Each number is 50 + 10 x the weight over its row's rms, rounded and kept within 0 to 99. Layers, rows and columns count from 0. The size before them is the row's rms in percent of the matrix's.

# layer 4 MLP gate, 704x256, rms 0.232, rows 594-612, columns 0-127
103:47 54 57 58 55 58 54 59 52 40 59 51 50 39 53 37 47 50 48 62 53 48 51 50 41 43 76 52 28 67 62 72 51 57 59 42 52 47 29 55 55 66 36 56 41 63 31 48 62 62 42 42 69 27 74 44 44 48 35 50 56 49 57 58 46 44 48 43 40 61 43 32 64 62 52 51 50 49 44 32 48 54 45 37 63 61 42 50 31 51 47 52 53 55 47 52 44 53 44 52 68 72 25 59 65 36 57 44 55 64 43 45 70 42 49 53 62 48 45 50 51 55 40 46 62 52 58 52
098:44 46 84 56 51 41 62 41 42 58 64 54 41 61 47 50 52 54 48 43 44 65 43 60 35 64 63 45 46 51 39 45 37 45 43 65 65 61 64 53 20 51 47 40 49 59 49 36 46 37 49 54 48 53 57 51 56 77 20 40 55 34 69 51 60 63 46 51 55 50 46 53 61 48 44 45 61 57 39 35 47 50 62 67 56 54 60 49 48 62 45 53 60 40 57 51 25 50 53 52 57 63 47 46 56 48 57 48 50 41 45 51 56 52 39 61 37 36 76 37 48 45 49 49 54 31 54 43
104:30 52 34 53 51 27 39 67 49 53 50 64 64 53 53 60 40 60 51 56 41 63 47 46 54 55 48 50 66 51 45 74 34 61 45 56 51 52 50 51 47 65 49 46 48 52 48 49 62 38 55 47 50 33 51 59 56 40 58 39 42 56 74 60 56 39 40 55 75 39 30 42 58 69 47 55 40 42 69 42 56 61 49 43 64 58 35 71 50 56 52 45 43 53 70 41 63 57 52 43 69 49 35 57 28 28 42 45 58 45 54 46 61 63 48 48 47 60 48 41 52 34 49 53 64 68 69 60
102:59 39 33 29 52 45 53 68 57 55 26 51 50 35 42 56 48 70 62 68 43 31 71 62 36 61 55 39 54 44 51 57 60 34 68 41 66 53 52 53 43 46 61 49 39 25 59 46 46 48 63 62 75 45 60 33 49 47 62 58 46 52 48 51 58 39 57 33 62 64 41 48 44 38 37 48 59 29 51 50 48 46 41 42 65 39 42 40 42 46 50 68 56 63 59 40 54 67 40 32 39 59 48 46 59 45 40 60 56 43 40 50 43 55 66 52 37 61 51 61 49 41 64 56 55 54 44 38
100:45 53 45 35 65 33 49 47 54 73 46 67 39 46 47 40 56 41 55 63 38 57 34 52 60 53 49 58 51 35 61 58 62 38 36 53 61 50 37 46 68 70 57 48 44 49 56 66 43 73 57 56 64 38 60 33 49 50 71 52 49 46 60 40 59 47 48 41 56 52 57 49 59 47 55 46 27 65 44 58 49 60 32 42 43 57 52 54 57 45 50 66 31 50 46 65 30 31 26 47 50 47 50 41 54 49 57 39 59 58 57 57 52 39 50 55 45 50 56 47 44 51 58 47 48 42 52 39
099:38 44 48 32 54 56 57 59 50 37 59 69 70 55 48 46 61 49 61 63 43 38 63 55 49 43 36 61 55 61 51 39 59 57 29 73 69 33 30 53 66 55 48 44 50 41 56 42 49 36 57 60 46 52 57 53 58 48 67 40 65 51 49 39 56 54 46 15 55 34 50 55 33 56 43 60 46 41 33 56 44 27 41 66 65 42 51 46 45 48 54 49 39 58 46 63 38 32 64 64 67 48 43 39 36 48 57 37 44 61 44 63 58 60 49 48 51 35 52 61 35 51 41 45 66 45 44 57
107:61 56 67 51 45 61 42 50 61 58 31 53 65 41 64 61 45 42 63 51 57 35 49 55 42 65 47 54 43 55 42 52 41 49 48 53 54 48 43 50 78 51 44 46 68 65 57 31 35 53 42 52 54 56 58 44 55 61 52 43 55 54 44 65 57 57 66 54 45 71 49 73 63 64 58 59 47 42 44 57 58 54 42 59 44 52 51 42 51 38 44 55 45 47 32 45 35 57 45 47 33 67 47 57 41 62 37 40 51 52 61 50 50 59 39 43 57 46 41 43 44 62 61 40 44 50 50 38
100:52 51 65 61 59 64 53 50 50 58 57 58 50 48 24 37 54 21 54 49 49 53 40 54 41 58 33 34 53 61 40 58 50 41 59 56 39 49 37 80 43 51 53 36 63 66 54 31 51 50 41 47 48 31 65 49 52 39 75 51 52 35 48 69 25 63 62 51 43 49 49 69 45 57 39 60 65 34 52 39 50 49 55 53 53 51 50 51 47 36 46 48 51 57 51 74 52 42 40 54 49 49 56 51 48 52 41 38 48 74 50 57 50 63 72 41 42 61 48 53 43 49 37 47 58 59 61 44
099:62 67 52 38 33 73 62 47 66 50 60 50 50 50 37 40 51 59 31 61 56 76 50 57 51 48 48 56 59 45 52 42 41 51 49 45 35 57 53 45 49 41 61 41 62 49 60 40 58 61 52 54 40 57 57 67 28 58 79 28 71 46 43 43 45 26 50 46 52 49 49 52 57 69 61 55 49 28 49 55 54 44 51 38 51 55 49 57 40 46 42 37 45 54 66 37 43 41 56 50 65 61 37 54 49 42 67 57 33 50 42 51 50 42 53 51 46 38 31 36 42 54 33 50 45 37 68 35
098:61 52 46 57 42 38 58 46 45 54 56 51 62 43 49 48 40 36 48 55 54 28 47 52 56 61 63 70 59 42 46 54 31 44 45 53 64 66 66 44 46 42 19 56 58 45 69 52 52 63 54 44 44 53 42 38 39 56 62 56 46 25 39 49 44 48 54 70 40 50 56 71 64 55 57 40 51 70 51 32 59 60 39 46 49 33 46 45 59 39 49 53 48 44 48 59 55 45 50 60 53 46 46 35 26 49 73 52 45 53 59 46 51 41 55 44 59 45 61 59 51 60 53 59 39 50 58 68
101:61 56 49 58 52 39 58 38 33 76 47 50 53 48 54 43 48 49 41 58 62 65 46 51 39 33 54 43 64 53 35 31 66 56 51 45 49 38 62 41 49 47 49 49 65 68 65 53 39 66 61 47 49 54 62 47 48 63 48 61 31 25 39 37 56 34 50 56 41 74 57 41 64 55 63 61 43 66 50 59 62 66 51 49 51 42 44 61 31 53 62 50 59 47 33 38 54 46 43 64 54 51 57 67 35 57 60 47 46 62 33 43 43 43 65 69 58 40 35 66 40 46 58 56 61 49 62 49
101:21 48 61 66 45 45 51 41 63 42 55 57 55 68 52 42 44 65 40 38 39 52 55 55 59 53 61 49 30 41 57 37 47 54 65 60 46 41 58 47 48 35 41 55 46 41 47 41 41 57 44 61 31 48 45 31 48 52 58 47 65 63 51 38 60 44 37 47 48 61 44 56 24 38 43 54 39 63 52 35 45 50 50 62 55 50 41 52 36 78 40 43 49 70 54 50 40 47 60 64 58 23 41 46 44 70 67 59 53 54 68 43 62 52 67 43 59 54 43 65 38 48 61 61 64 53 45 42
105:47 43 25 65 56 63 34 46 47 57 51 46 67 48 55 49 50 41 49 36 60 52 64 52 58 68 52 39 50 56 45 55 57 43 50 50 56 60 32 50 33 45 49 59 45 49 50 63 28 62 31 33 57 47 55 74 57 57 35 54 48 48 47 63 65 56 53 56 59 43 62 50 63 52 64 49 58 64 51 50 69 53 52 39 46 68 45 51 49 46 42 50 46 46 55 42 33 47 49 36 51 43 61 36 42 53 49 52 43 68 58 63 32 38 54 57 46 58 56 64 68 57 41 47 50 42 48 49
095:54 41 54 51 57 64 67 46 66 53 77 52 54 49 59 53 61 56 59 48 59 42 49 53 45 23 61 42 45 55 41 34 40 47 48 39 41 36 38 41 53 63 57 49 39 46 35 52 73 57 53 64 53 44 59 53 52 58 48 58 50 56 41 37 56 54 39 33 50 38 63 48 63 61 61 53 45 60 24 54 44 57 50 46 60 50 69 62 44 39 48 63 48 48 52 52 25 34 50 45 45 48 53 44 54 37 43 55 38 65 40 57 54 56 48 51 50 38 42 69 47 51 39 36 69 46 52 58
092:26 33 57 66 66 65 43 53 57 49 56 57 49 56 48 50 47 55 45 48 43 64 44 62 51 54 35 58 54 36 49 53 34 73 50 59 53 44 30 63 45 59 64 49 63 39 52 50 45 50 43 52 57 45 38 58 59 53 57 56 49 53 46 36 49 31 56 62 46 46 41 50 61 61 42 57 62 55 39 45 53 68 49 51 55 45 40 35 53 30 37 58 61 44 54 33 43 49 57 44 56 58 62 47 55 49 58 57 67 54 69 42 70 54 51 54 58 49 49 51 63 48 31 56 46 60 64 53
100:60 71 48 48 37 55 55 76 42 51 51 54 59 49 47 44 34 59 55 54 41 50 54 45 53 40 61 34 39 51 40 40 35 58 47 49 52 72 46 32 52 47 57 35 41 51 67 52 52 51 59 59 45 55 41 49 58 53 43 58 48 45 50 68 54 67 46 56 51 63 49 60 82 56 47 36 60 37 53 64 47 32 62 57 51 52 54 45 56 54 52 39 64 64 54 50 41 31 62 64 81 61 44 43 40 48 46 40 54 35 62 57 65 63 47 54 64 67 39 57 51 65 36 47 49 47 44 61
097:49 68 24 44 48 64 36 65 49 68 40 50 48 44 62 63 58 54 46 47 68 49 45 50 48 45 38 51 46 60 58 45 56 52 50 48 52 61 50 56 36 61 51 56 50 41 40 80 58 48 48 29 28 62 39 39 43 59 45 38 57 46 52 66 61 42 44 68 43 60 63 50 63 44 50 60 43 53 57 57 61 37 58 65 27 51 60 49 38 37 33 56 43 45 52 35 51 50 57 52 46 37 53 56 44 48 59 57 46 55 45 35 41 48 49 56 47 38 47 60 44 52 41 51 53 46 58 41
096:55 53 54 40 57 66 36 57 56 49 52 54 44 46 62 61 57 51 50 76 64 60 46 59 55 49 59 41 75 49 34 47 39 60 65 64 51 44 47 50 58 43 50 65 56 59 50 56 31 62 47 34 55 48 52 54 45 59 40 49 45 55 61 41 67 36 53 45 65 60 55 68 49 49 44 44 43 31 28 58 61 47 45 55 31 61 53 47 40 59 64 52 50 48 57 57 56 50 58 63 42 51 42 40 56 63 48 58 57 46 55 53 51 57 67 53 61 78 46 72 56 54 48 55 41 47 37 39
108:50 56 37 54 53 43 49 45 31 51 62 41 52 50 52 56 34 54 52 45 53 46 53 53 46 44 44 44 50 62 42 55 54 42 46 46 59 42 50 53 40 42 52 40 54 60 67 39 47 37 39 64 46 39 51 34 45 55 62 25 48 63 66 57 45 60 49 54 60 35 42 55 63 42 52 51 67 49 48 57 64 46 53 51 55 43 58 35 23 54 57 38 65 46 45 75 48 31 52 49 47 38 54 49 37 52 52 36 56 54 28 23 50 47 60 61 55 48 45 50 53 32 39 53 38 63 38 60
# layer 4 MLP up, 704x256, rms 0.243, rows 594-611, columns 0-127
101:50 56 51 59 66 70 43 60 54 64 34 48 56 43 62 45 48 44 44 64 36 46 54 47 39 68 42 58 58 60 53 54 70 36 58 41 47 52 33 48 38 63 47 40 48 50 31 46 45 60 54 42 48 49 55 45 33 41 44 54 51 55 29 56 62 48 41 45 43 43 43 38 51 44 40 26 40 39 59 41 44 43 58 55 58 51 46 39 28 54 58 51 60 38 61 51 47 52 41 41 38 57 42 70 47 58 47 36 49 68 48 60 72 58 47 45 60 54 19 42 46 43 70 53 47 46 51 71
100:49 59 57 52 43 53 44 32 50 30 62 47 62 42 70 49 50 55 48 56 42 42 51 39 65 54 51 55 49 42 60 54 41 53 43 52 64 40 41 49 50 63 70 50 41 52 63 46 56 37 42 66 60 45 41 38 55 47 70 74 25 39 57 54 51 62 42 37 59 38 37 48 61 51 43 24 51 59 59 57 54 41 42 29 65 29 45 39 42 40 31 53 44 47 50 58 43 53 41 50 56 62 66 52 28 54 61 49 42 38 51 65 48 57 45 37 52 47 51 43 41 61 50 45 51 40 53 61
100:45 45 68 56 62 65 47 48 53 31 62 44 37 50 47 48 49 64 60 51 50 42 39 35 74 53 52 44 49 56 41 49 61 33 50 37 56 59 60 45 30 51 47 59 54 48 34 50 55 56 44 68 41 44 61 44 63 54 38 46 36 55 39 33 48 40 57 56 59 38 63 52 45 55 39 58 53 19 60 49 43 57 52 57 43 42 54 49 46 50 45 45 38 62 52 41 44 72 52 34 58 66 39 63 79 50 69 72 57 34 35 43 58 51 56 52 49 55 55 53 65 55 61 52 46 45 58 56
101:47 59 45 63 49 60 44 71 45 46 42 56 59 34 51 63 43 62 65 55 45 60 63 57 36 60 57 45 53 44 72 43 67 19 42 43 40 48 61 52 41 57 45 62 71 39 55 54 47 53 48 32 40 53 48 46 50 44 42 54 51 40 59 56 50 35 47 38 48 58 41 54 51 48 28 58 53 54 62 65 54 58 40 39 59 49 43 69 53 34 41 53 58 54 50 36 50 38 33 49 56 55 56 48 47 30 40 36 60 47 39 24 59 56 43 55 48 37 39 41 56 40 40 50 47 47 43 56
097:42 54 51 18 59 61 33 48 40 39 44 43 47 51 45 43 56 43 48 44 56 67 44 42 59 56 52 56 40 22 71 61 58 45 42 47 47 34 47 41 50 55 43 48 53 29 59 35 40 55 49 44 43 34 68 58 55 49 41 37 27 68 49 34 50 46 49 56 44 65 56 54 53 52 55 37 46 42 62 73 47 51 43 44 59 49 50 53 32 34 35 58 56 44 41 55 43 52 38 53 56 66 38 60 47 46 64 36 64 50 42 38 52 37 32 49 44 49 55 42 34 34 49 51 45 32 52 41
094:43 39 50 45 61 57 56 33 48 37 57 65 48 40 44 40 49 70 55 47 63 48 51 35 56 52 42 32 47 43 48 43 58 46 49 46 42 30 50 68 44 49 53 51 60 36 35 54 58 27 52 53 40 68 61 52 46 54 26 51 47 62 70 59 56 46 45 36 39 41 50 50 47 65 50 54 43 53 46 51 50 30 47 33 28 68 42 55 54 50 35 46 66 72 32 85 59 62 41 63 56 50 49 54 60 43 32 44 55 47 44 46 52 51 41 41 44 39 68 42 32 49 73 47 60 50 55 51
107:53 30 57 42 44 39 53 57 45 59 57 41 39 55 44 41 40 39 35 48 49 48 60 41 59 51 49 43 42 43 26 42 40 56 55 38 50 55 54 32 31 42 77 45 38 52 52 65 44 44 35 45 61 47 46 53 55 57 52 33 52 57 36 39 48 35 61 56 47 45 69 45 48 38 45 40 40 48 46 59 43 42 48 53 52 58 70 55 54 61 52 37 61 63 38 26 57 46 38 48 55 49 53 55 57 40 56 54 40 43 51 50 63 54 66 51 64 64 60 47 55 61 40 51 40 45 76 67
099:44 47 57 44 54 41 48 46 35 38 35 38 50 45 40 47 67 43 39 46 56 45 72 45 36 46 44 40 53 41 53 44 32 56 45 57 49 53 35 55 50 60 55 52 53 43 62 61 49 47 38 45 61 36 53 42 46 46 70 57 59 45 25 35 43 35 53 54 50 36 59 64 58 55 46 43 57 34 62 43 45 43 49 54 67 49 53 56 46 38 35 67 45 51 60 49 56 50 33 51 44 54 52 40 57 71 48 39 52 36 29 60 65 58 48 78 48 50 70 49 60 39 46 57 61 42 56 46
099:41 43 45 46 43 67 56 59 48 46 51 50 36 43 49 44 48 31 54 37 46 48 32 52 53 50 66 49 33 47 43 55 34 47 50 50 59 44 51 46 57 57 49 47 51 53 46 27 74 49 62 56 33 39 34 45 57 44 51 45 68 45 53 51 54 43 66 47 57 42 58 37 50 54 46 51 53 55 59 45 54 48 53 44 32 58 24 53 46 58 55 50 64 35 46 45 44 46 58 43 48 45 39 54 49 59 56 50 59 44 57 65 39 47 53 29 37 54 46 50 59 47 49 69 30 66 29 50
098:62 29 59 49 69 45 56 52 53 44 53 53 39 57 58 75 37 64 35 45 50 62 50 45 54 45 70 33 41 50 62 54 55 64 59 49 57 58 55 44 44 55 52 58 64 51 28 53 57 36 45 57 40 52 47 64 47 41 43 43 48 50 45 47 56 46 50 37 42 49 28 42 40 54 47 59 65 31 37 55 43 31 63 70 48 56 50 60 25 47 35 48 47 55 42 51 48 38 52 52 44 67 67 66 49 39 44 58 54 54 62 38 52 60 59 55 45 60 48 55 35 44 55 37 60 49 51 50
101:40 34 43 61 44 51 48 40 49 37 39 63 46 34 43 53 44 49 50 47 51 54 42 45 28 53 44 62 48 28 63 37 52 50 55 53 49 57 42 55 56 58 45 40 49 43 50 41 46 50 72 50 57 60 49 43 47 57 57 52 44 56 26 60 55 57 55 48 56 52 50 38 31 49 52 30 51 61 34 50 58 53 53 58 52 47 56 36 58 37 49 58 37 60 53 46 62 50 67 50 41 60 51 62 38 53 42 40 58 48 51 45 50 42 45 63 46 49 56 27 54 48 55 54 42 52 35 68
095:61 37 53 54 54 39 54 55 38 62 56 53 27 56 51 56 57 58 29 39 50 60 58 53 51 54 35 53 61 59 49 61 31 47 48 59 29 57 66 76 63 44 62 49 52 72 58 59 55 53 47 41 46 50 32 49 50 53 49 53 51 44 48 64 61 58 57 45 37 52 58 60 62 57 43 41 51 47 37 40 45 35 53 46 48 38 39 50 57 58 61 68 74 46 50 67 54 36 51 66 39 29 51 58 39 56 50 56 79 62 61 57 60 47 48 44 40 42 44 60 44 59 63 55 53 47 26 67
103:43 50 48 57 42 48 50 46 41 42 66 59 54 33 36 34 65 41 42 55 33 61 62 59 48 55 53 53 40 57 47 28 50 47 50 59 32 61 39 26 39 52 58 52 47 63 61 66 57 38 57 44 54 43 58 59 43 49 54 56 40 61 60 43 52 52 55 37 51 43 61 44 80 41 40 77 52 55 39 52 60 59 47 36 34 46 43 15 55 62 38 55 47 47 43 50 34 41 36 55 54 56 51 51 53 41 58 56 51 54 49 54 40 60 50 39 48 49 43 55 60 54 54 63 56 48 35 58
095:46 56 49 72 55 72 41 48 42 57 54 55 35 63 53 46 43 59 52 25 53 45 56 57 45 38 58 75 51 53 46 43 51 36 55 56 55 28 69 44 46 70 54 40 26 54 48 42 52 56 46 53 49 52 63 37 47 59 49 49 67 56 46 54 55 69 47 33 58 52 46 57 36 65 40 46 39 42 42 38 82 47 54 67 37 53 55 39 65 64 33 38 49 51 60 43 55 55 53 43 26 70 48 47 50 45 54 53 47 57 44 60 53 65 50 41 57 56 37 54 43 61 57 37 39 55 57 49
097:43 44 65 47 50 49 57 51 57 51 60 42 42 35 46 66 56 66 56 61 60 71 57 52 44 54 49 51 38 57 52 41 59 70 51 53 55 46 43 59 50 51 36 48 33 59 58 51 48 53 55 54 32 82 33 56 42 45 49 46 31 56 56 39 57 45 48 52 48 39 49 52 58 56 45 44 68 58 38 32 61 66 54 41 40 50 49 38 60 53 47 62 76 50 50 42 51 53 73 50 39 60 54 60 52 54 49 56 41 54 44 49 46 60 48 75 55 43 52 45 59 45 37 63 49 59 64 67
103:43 62 52 43 51 51 51 39 50 55 41 43 37 60 49 52 66 47 47 42 54 68 39 57 39 45 47 48 65 59 62 52 37 71 56 44 52 55 61 50 55 52 44 51 45 56 41 44 51 59 43 53 57 54 47 61 47 52 48 59 51 53 45 48 43 31 52 39 61 37 47 52 38 59 61 56 60 46 58 49 41 50 53 55 45 40 38 45 63 64 31 37 47 39 67 45 32 56 46 62 53 34 45 47 42 44 32 61 46 54 32 56 46 55 36 42 53 71 44 51 42 54 68 60 65 47 37 33
093:61 39 52 40 43 42 52 57 37 62 17 50 44 49 49 55 60 37 63 57 57 68 48 48 62 45 48 62 59 54 40 54 53 47 62 56 38 44 50 56 64 67 57 59 67 44 48 43 32 58 44 21 47 52 49 39 24 51 31 39 58 45 42 49 64 44 50 60 46 57 55 55 60 53 57 46 41 82 64 31 39 67 69 57 46 62 66 35 40 62 55 57 49 49 62 34 68 46 52 49 32 34 18 61 56 52 55 62 46 43 38 41 34 54 55 54 57 40 41 47 38 66 55 41 39 51 66 49
098:38 59 76 67 42 43 53 48 52 69 51 47 54 55 54 56 50 40 27 49 55 51 71 52 63 63 58 66 48 51 42 37 45 35 32 37 42 55 62 58 60 51 63 51 50 33 53 28 44 40 46 49 64 60 48 55 52 50 54 46 39 24 51 55 44 56 53 46 46 49 57 39 51 72 55 85 44 59 37 72 49 55 53 35 34 33 56 67 52 73 46 58 37 46 64 42 61 43 48 59 62 59 44 49 53 37 62 50 36 58 39 47 70 43 27 48 40 46 50 41 58 44 42 49 48 59 51 60
# layer 4 MLP down (transposed), 704x256, rms 0.226, rows 594-611, columns 0-127
100:74 47 58 67 52 52 47 66 49 61 46 34 44 47 66 43 49 59 35 52 59 68 49 62 51 51 43 63 43 59 55 66 74 51 44 39 45 59 51 54 56 61 65 43 57 43 37 29 42 55 40 38 56 40 56 39 42 51 62 51 38 66 51 48 45 56 55 46 59 61 46 30 53 53 79 51 47 32 64 47 54 43 35 63 50 45 59 44 45 43 56 23 53 44 62 48 51 65 63 54 51 69 50 53 35 52 63 41 55 52 59 49 53 50 58 45 42 47 31 42 58 43 57 46 63 53 37 49
099:56 35 65 24 48 35 60 36 47 78 46 61 51 64 50 51 53 51 50 51 50 61 61 47 46 45 51 52 53 45 42 72 56 52 53 66 54 50 47 39 39 40 63 34 55 58 57 63 44 50 48 45 43 25 24 56 49 64 07 56 56 48 33 49 42 39 67 69 36 62 59 59 49 55 46 61 48 59 43 55 53 44 55 65 45 69 50 58 40 52 66 49 55 66 58 57 36 53 60 57 51 53 49 65 56 63 57 46 46 50 40 55 46 37 29 52 40 51 42 36 61 43 46 61 41 55 54 44
098:42 50 55 40 47 53 29 59 39 43 44 44 58 60 51 50 58 41 55 28 60 38 47 38 52 71 56 61 43 71 51 64 68 49 48 49 33 52 59 53 43 32 45 50 58 47 34 60 52 53 53 66 45 43 43 62 40 56 42 54 46 51 40 54 47 39 57 48 48 70 61 56 33 56 35 59 36 50 76 46 47 42 56 68 50 53 31 48 46 43 45 41 53 44 67 65 67 48 50 59 60 57 50 52 55 48 61 64 11 59 44 28 42 45 63 45 53 45 33 60 44 56 46 39 47 56 46 33
112:51 45 40 50 27 41 55 50 56 39 45 59 41 59 49 66 51 47 52 52 40 39 45 47 60 41 42 40 58 35 44 73 63 42 48 69 55 36 50 38 64 25 51 55 42 51 43 55 50 45 57 31 54 37 60 55 24 54 68 56 42 52 67 53 36 30 51 49 42 46 54 42 48 47 44 52 57 42 63 42 55 39 42 64 39 63 42 79 33 58 46 49 56 59 53 34 51 59 50 39 70 33 69 59 58 51 51 54 69 58 47 48 55 55 54 63 46 64 34 39 42 30 58 58 58 43 48 51
100:49 53 60 46 59 40 40 41 48 40 47 41 55 37 56 56 45 53 47 50 29 55 55 33 44 48 41 76 58 57 53 46 35 38 40 41 41 37 48 50 55 40 49 53 60 40 61 27 59 45 66 32 18 36 38 60 54 41 64 39 51 52 36 57 51 51 52 57 30 60 66 38 58 44 44 46 53 43 60 51 53 60 46 53 41 49 53 51 52 31 36 50 51 60 58 67 42 53 50 54 38 50 46 35 38 40 69 38 53 52 34 37 44 47 26 57 69 56 61 68 55 33 50 39 50 55 55 40
097:31 59 62 50 55 38 32 55 46 28 53 46 44 53 68 56 58 39 51 59 49 57 48 61 51 54 43 51 50 41 30 40 60 44 64 43 52 32 49 57 52 49 58 57 61 41 56 52 65 32 49 50 47 35 52 54 68 43 57 47 56 22 43 28 37 54 31 45 65 44 53 47 44 44 73 49 54 51 62 53 46 48 44 75 48 32 30 51 65 62 66 65 59 51 34 60 43 51 29 63 56 46 51 37 45 64 56 63 56 31 42 40 46 39 47 40 52 44 53 49 30 59 47 49 29 48 43 54
101:41 45 54 60 55 41 49 43 66 22 60 57 45 52 49 47 77 50 37 51 42 52 36 39 47 36 63 44 53 71 53 36 60 59 46 54 46 66 62 26 47 53 58 66 42 25 43 57 59 53 48 58 54 59 51 48 51 44 49 51 54 48 53 49 61 53 44 55 60 55 47 30 44 48 42 50 52 59 48 63 56 56 49 60 67 41 50 45 52 51 50 44 43 48 64 44 63 54 52 62 57 41 62 52 41 61 56 72 51 54 57 41 49 44 29 52 43 74 58 47 54 56 40 54 41 59 40 45
102:34 59 32 59 49 40 51 53 53 47 46 63 41 54 45 74 47 61 55 45 47 43 68 62 46 62 39 53 46 44 76 36 66 41 40 28 55 65 49 64 51 50 58 33 53 24 46 49 46 42 47 44 50 52 47 44 50 59 53 52 63 63 46 45 47 51 45 45 36 50 59 73 51 57 46 42 36 48 55 60 56 54 41 23 48 39 33 62 53 49 57 62 56 52 45 41 45 38 39 55 51 51 48 62 63 84 54 45 34 49 39 54 43 38 61 60 46 59 63 48 51 50 55 55 43 41 42 61
103:66 61 58 52 62 51 59 46 45 40 68 49 55 64 44 41 51 47 50 45 57 52 57 56 48 44 58 33 63 33 30 60 62 31 33 52 71 52 69 48 36 63 42 43 56 41 47 55 54 31 42 37 60 55 42 52 51 43 51 51 55 50 38 49 76 45 49 40 48 39 46 52 45 37 41 45 41 51 42 38 56 66 37 44 38 44 58 49 38 38 39 55 70 54 51 45 50 42 46 42 45 60 51 51 39 47 43 52 50 38 42 56 45 27 42 50 61 58 50 44 45 63 56 72 42 69 37 71
106:51 60 68 61 47 45 41 43 50 42 63 60 49 43 37 67 52 71 38 50 36 46 44 33 60 53 43 46 37 60 58 37 51 41 66 53 40 65 44 67 37 67 37 46 58 55 41 54 48 48 47 32 49 47 46 63 63 51 43 44 46 53 49 55 39 51 29 38 62 43 33 51 32 41 59 61 35 53 51 57 44 45 44 46 55 75 37 77 35 48 62 63 49 48 51 53 60 28 51 43 65 39 64 58 45 46 60 40 27 45 56 55 64 43 45 47 41 69 57 54 49 48 47 79 48 57 45 58
102:66 47 41 51 37 61 29 67 65 56 53 33 56 46 56 59 45 48 47 45 42 51 68 57 48 43 53 62 53 36 64 33 49 64 43 43 49 48 42 37 43 48 47 33 46 56 35 51 51 59 59 64 61 46 40 59 47 35 56 57 58 53 55 57 42 49 36 36 54 53 45 51 46 54 51 50 53 56 37 55 41 63 44 52 54 51 57 43 71 26 63 51 47 53 55 55 49 46 70 48 38 49 56 65 60 62 65 30 64 51 50 45 51 46 27 44 63 68 67 52 53 55 36 57 44 65 47 57
100:52 46 54 67 53 60 38 66 62 49 66 54 42 64 70 54 36 46 55 39 25 49 55 51 65 48 50 63 42 34 52 52 47 57 62 62 43 54 51 47 65 43 66 45 37 39 48 41 41 36 48 59 34 62 43 46 34 59 59 61 60 38 31 61 58 71 35 51 53 50 48 45 39 40 46 54 44 80 42 56 60 40 48 49 49 57 54 41 44 51 49 32 53 59 59 35 53 73 65 57 55 49 44 46 51 53 39 43 51 43 59 47 71 52 65 38 41 44 60 64 65 51 43 38 44 42 71 58
109:49 57 51 65 57 56 54 45 48 41 65 38 60 39 42 29 58 38 37 63 55 52 40 43 46 27 41 42 55 58 47 41 61 50 45 56 49 52 31 58 35 38 61 56 56 45 65 72 41 46 33 49 56 66 35 46 60 36 58 51 46 51 72 45 53 54 59 52 52 50 49 43 44 46 62 55 66 64 53 70 49 50 63 65 42 47 46 48 64 58 47 49 51 37 52 47 57 53 44 42 47 55 44 67 42 53 48 45 64 44 56 45 52 49 53 47 46 41 45 33 52 50 51 55 39 46 51 55
093:51 59 51 36 48 65 41 59 48 44 39 64 40 30 48 50 49 49 67 37 54 33 55 39 66 54 47 38 43 42 55 45 36 52 45 30 53 48 59 55 55 39 41 48 47 75 44 48 41 49 46 40 63 46 46 52 24 49 56 45 64 46 44 40 48 46 50 59 56 50 56 36 43 48 40 52 42 40 55 37 56 43 46 41 52 62 38 46 64 37 50 41 61 49 42 40 55 64 45 44 48 46 62 58 52 52 69 48 37 57 45 63 50 51 62 48 41 47 61 75 62 44 52 32 27 52 44 27
105:69 46 53 46 57 49 48 46 63 46 61 56 58 42 61 48 61 50 58 56 45 60 76 46 59 44 47 40 47 53 51 53 47 47 45 41 47 44 42 43 45 49 57 52 79 51 46 41 54 48 59 64 43 52 54 59 38 50 31 32 48 58 32 44 60 65 53 46 48 65 63 20 53 66 38 71 61 55 39 62 37 48 62 63 53 45 45 41 43 47 44 31 39 61 46 43 45 51 56 27 57 53 55 54 71 42 51 43 40 40 49 64 48 61 47 75 53 50 62 57 50 52 39 60 53 38 44 50
101:26 60 63 35 49 55 44 41 48 57 47 34 45 65 58 43 50 43 56 39 44 53 59 71 41 52 59 48 58 63 67 54 51 46 54 51 59 44 56 49 52 40 46 47 36 53 29 48 47 76 50 46 48 64 67 33 55 49 40 41 58 45 52 48 63 56 53 61 42 65 50 49 40 40 43 41 43 28 49 57 55 48 48 55 62 44 52 49 63 47 51 44 61 40 63 40 49 59 42 64 65 39 57 70 58 41 29 45 48 62 68 50 46 55 46 62 64 67 44 57 50 69 56 59 63 52 42 56
096:41 46 61 54 58 57 64 56 52 54 50 48 45 48 55 46 37 47 53 44 38 52 52 59 46 52 52 61 53 56 60 59 39 65 50 54 50 60 42 55 45 26 57 32 49 60 62 38 58 67 56 49 47 42 58 64 53 64 20 72 51 57 58 44 55 42 42 57 57 47 57 49 44 54 47 61 37 43 55 45 54 44 38 39 62 54 43 52 44 43 41 36 52 43 67 58 54 56 57 54 43 43 51 52 47 42 51 48 57 52 53 48 67 42 52 51 50 33 66 54 43 37 57 52 29 65 45 55
098:57 48 59 49 56 43 52 51 67 72 51 71 45 59 65 49 55 67 62 54 32 65 23 49 66 59 45 48 33 43 64 38 39 47 47 57 67 39 52 70 53 25 62 56 45 52 61 56 46 54 65 66 51 54 60 57 51 66 53 38 52 38 59 54 60 52 42 54 48 64 46 64 53 41 49 18 34 45 51 53 54 43 51 48 33 55 55 48 57 48 38 53 55 33 51 39 56 59 54 42 58 57 43 58 38 43 42 44 60 37 56 46 53 57 42 60 27 60 44 37 54 55 67 56 55 38 43 56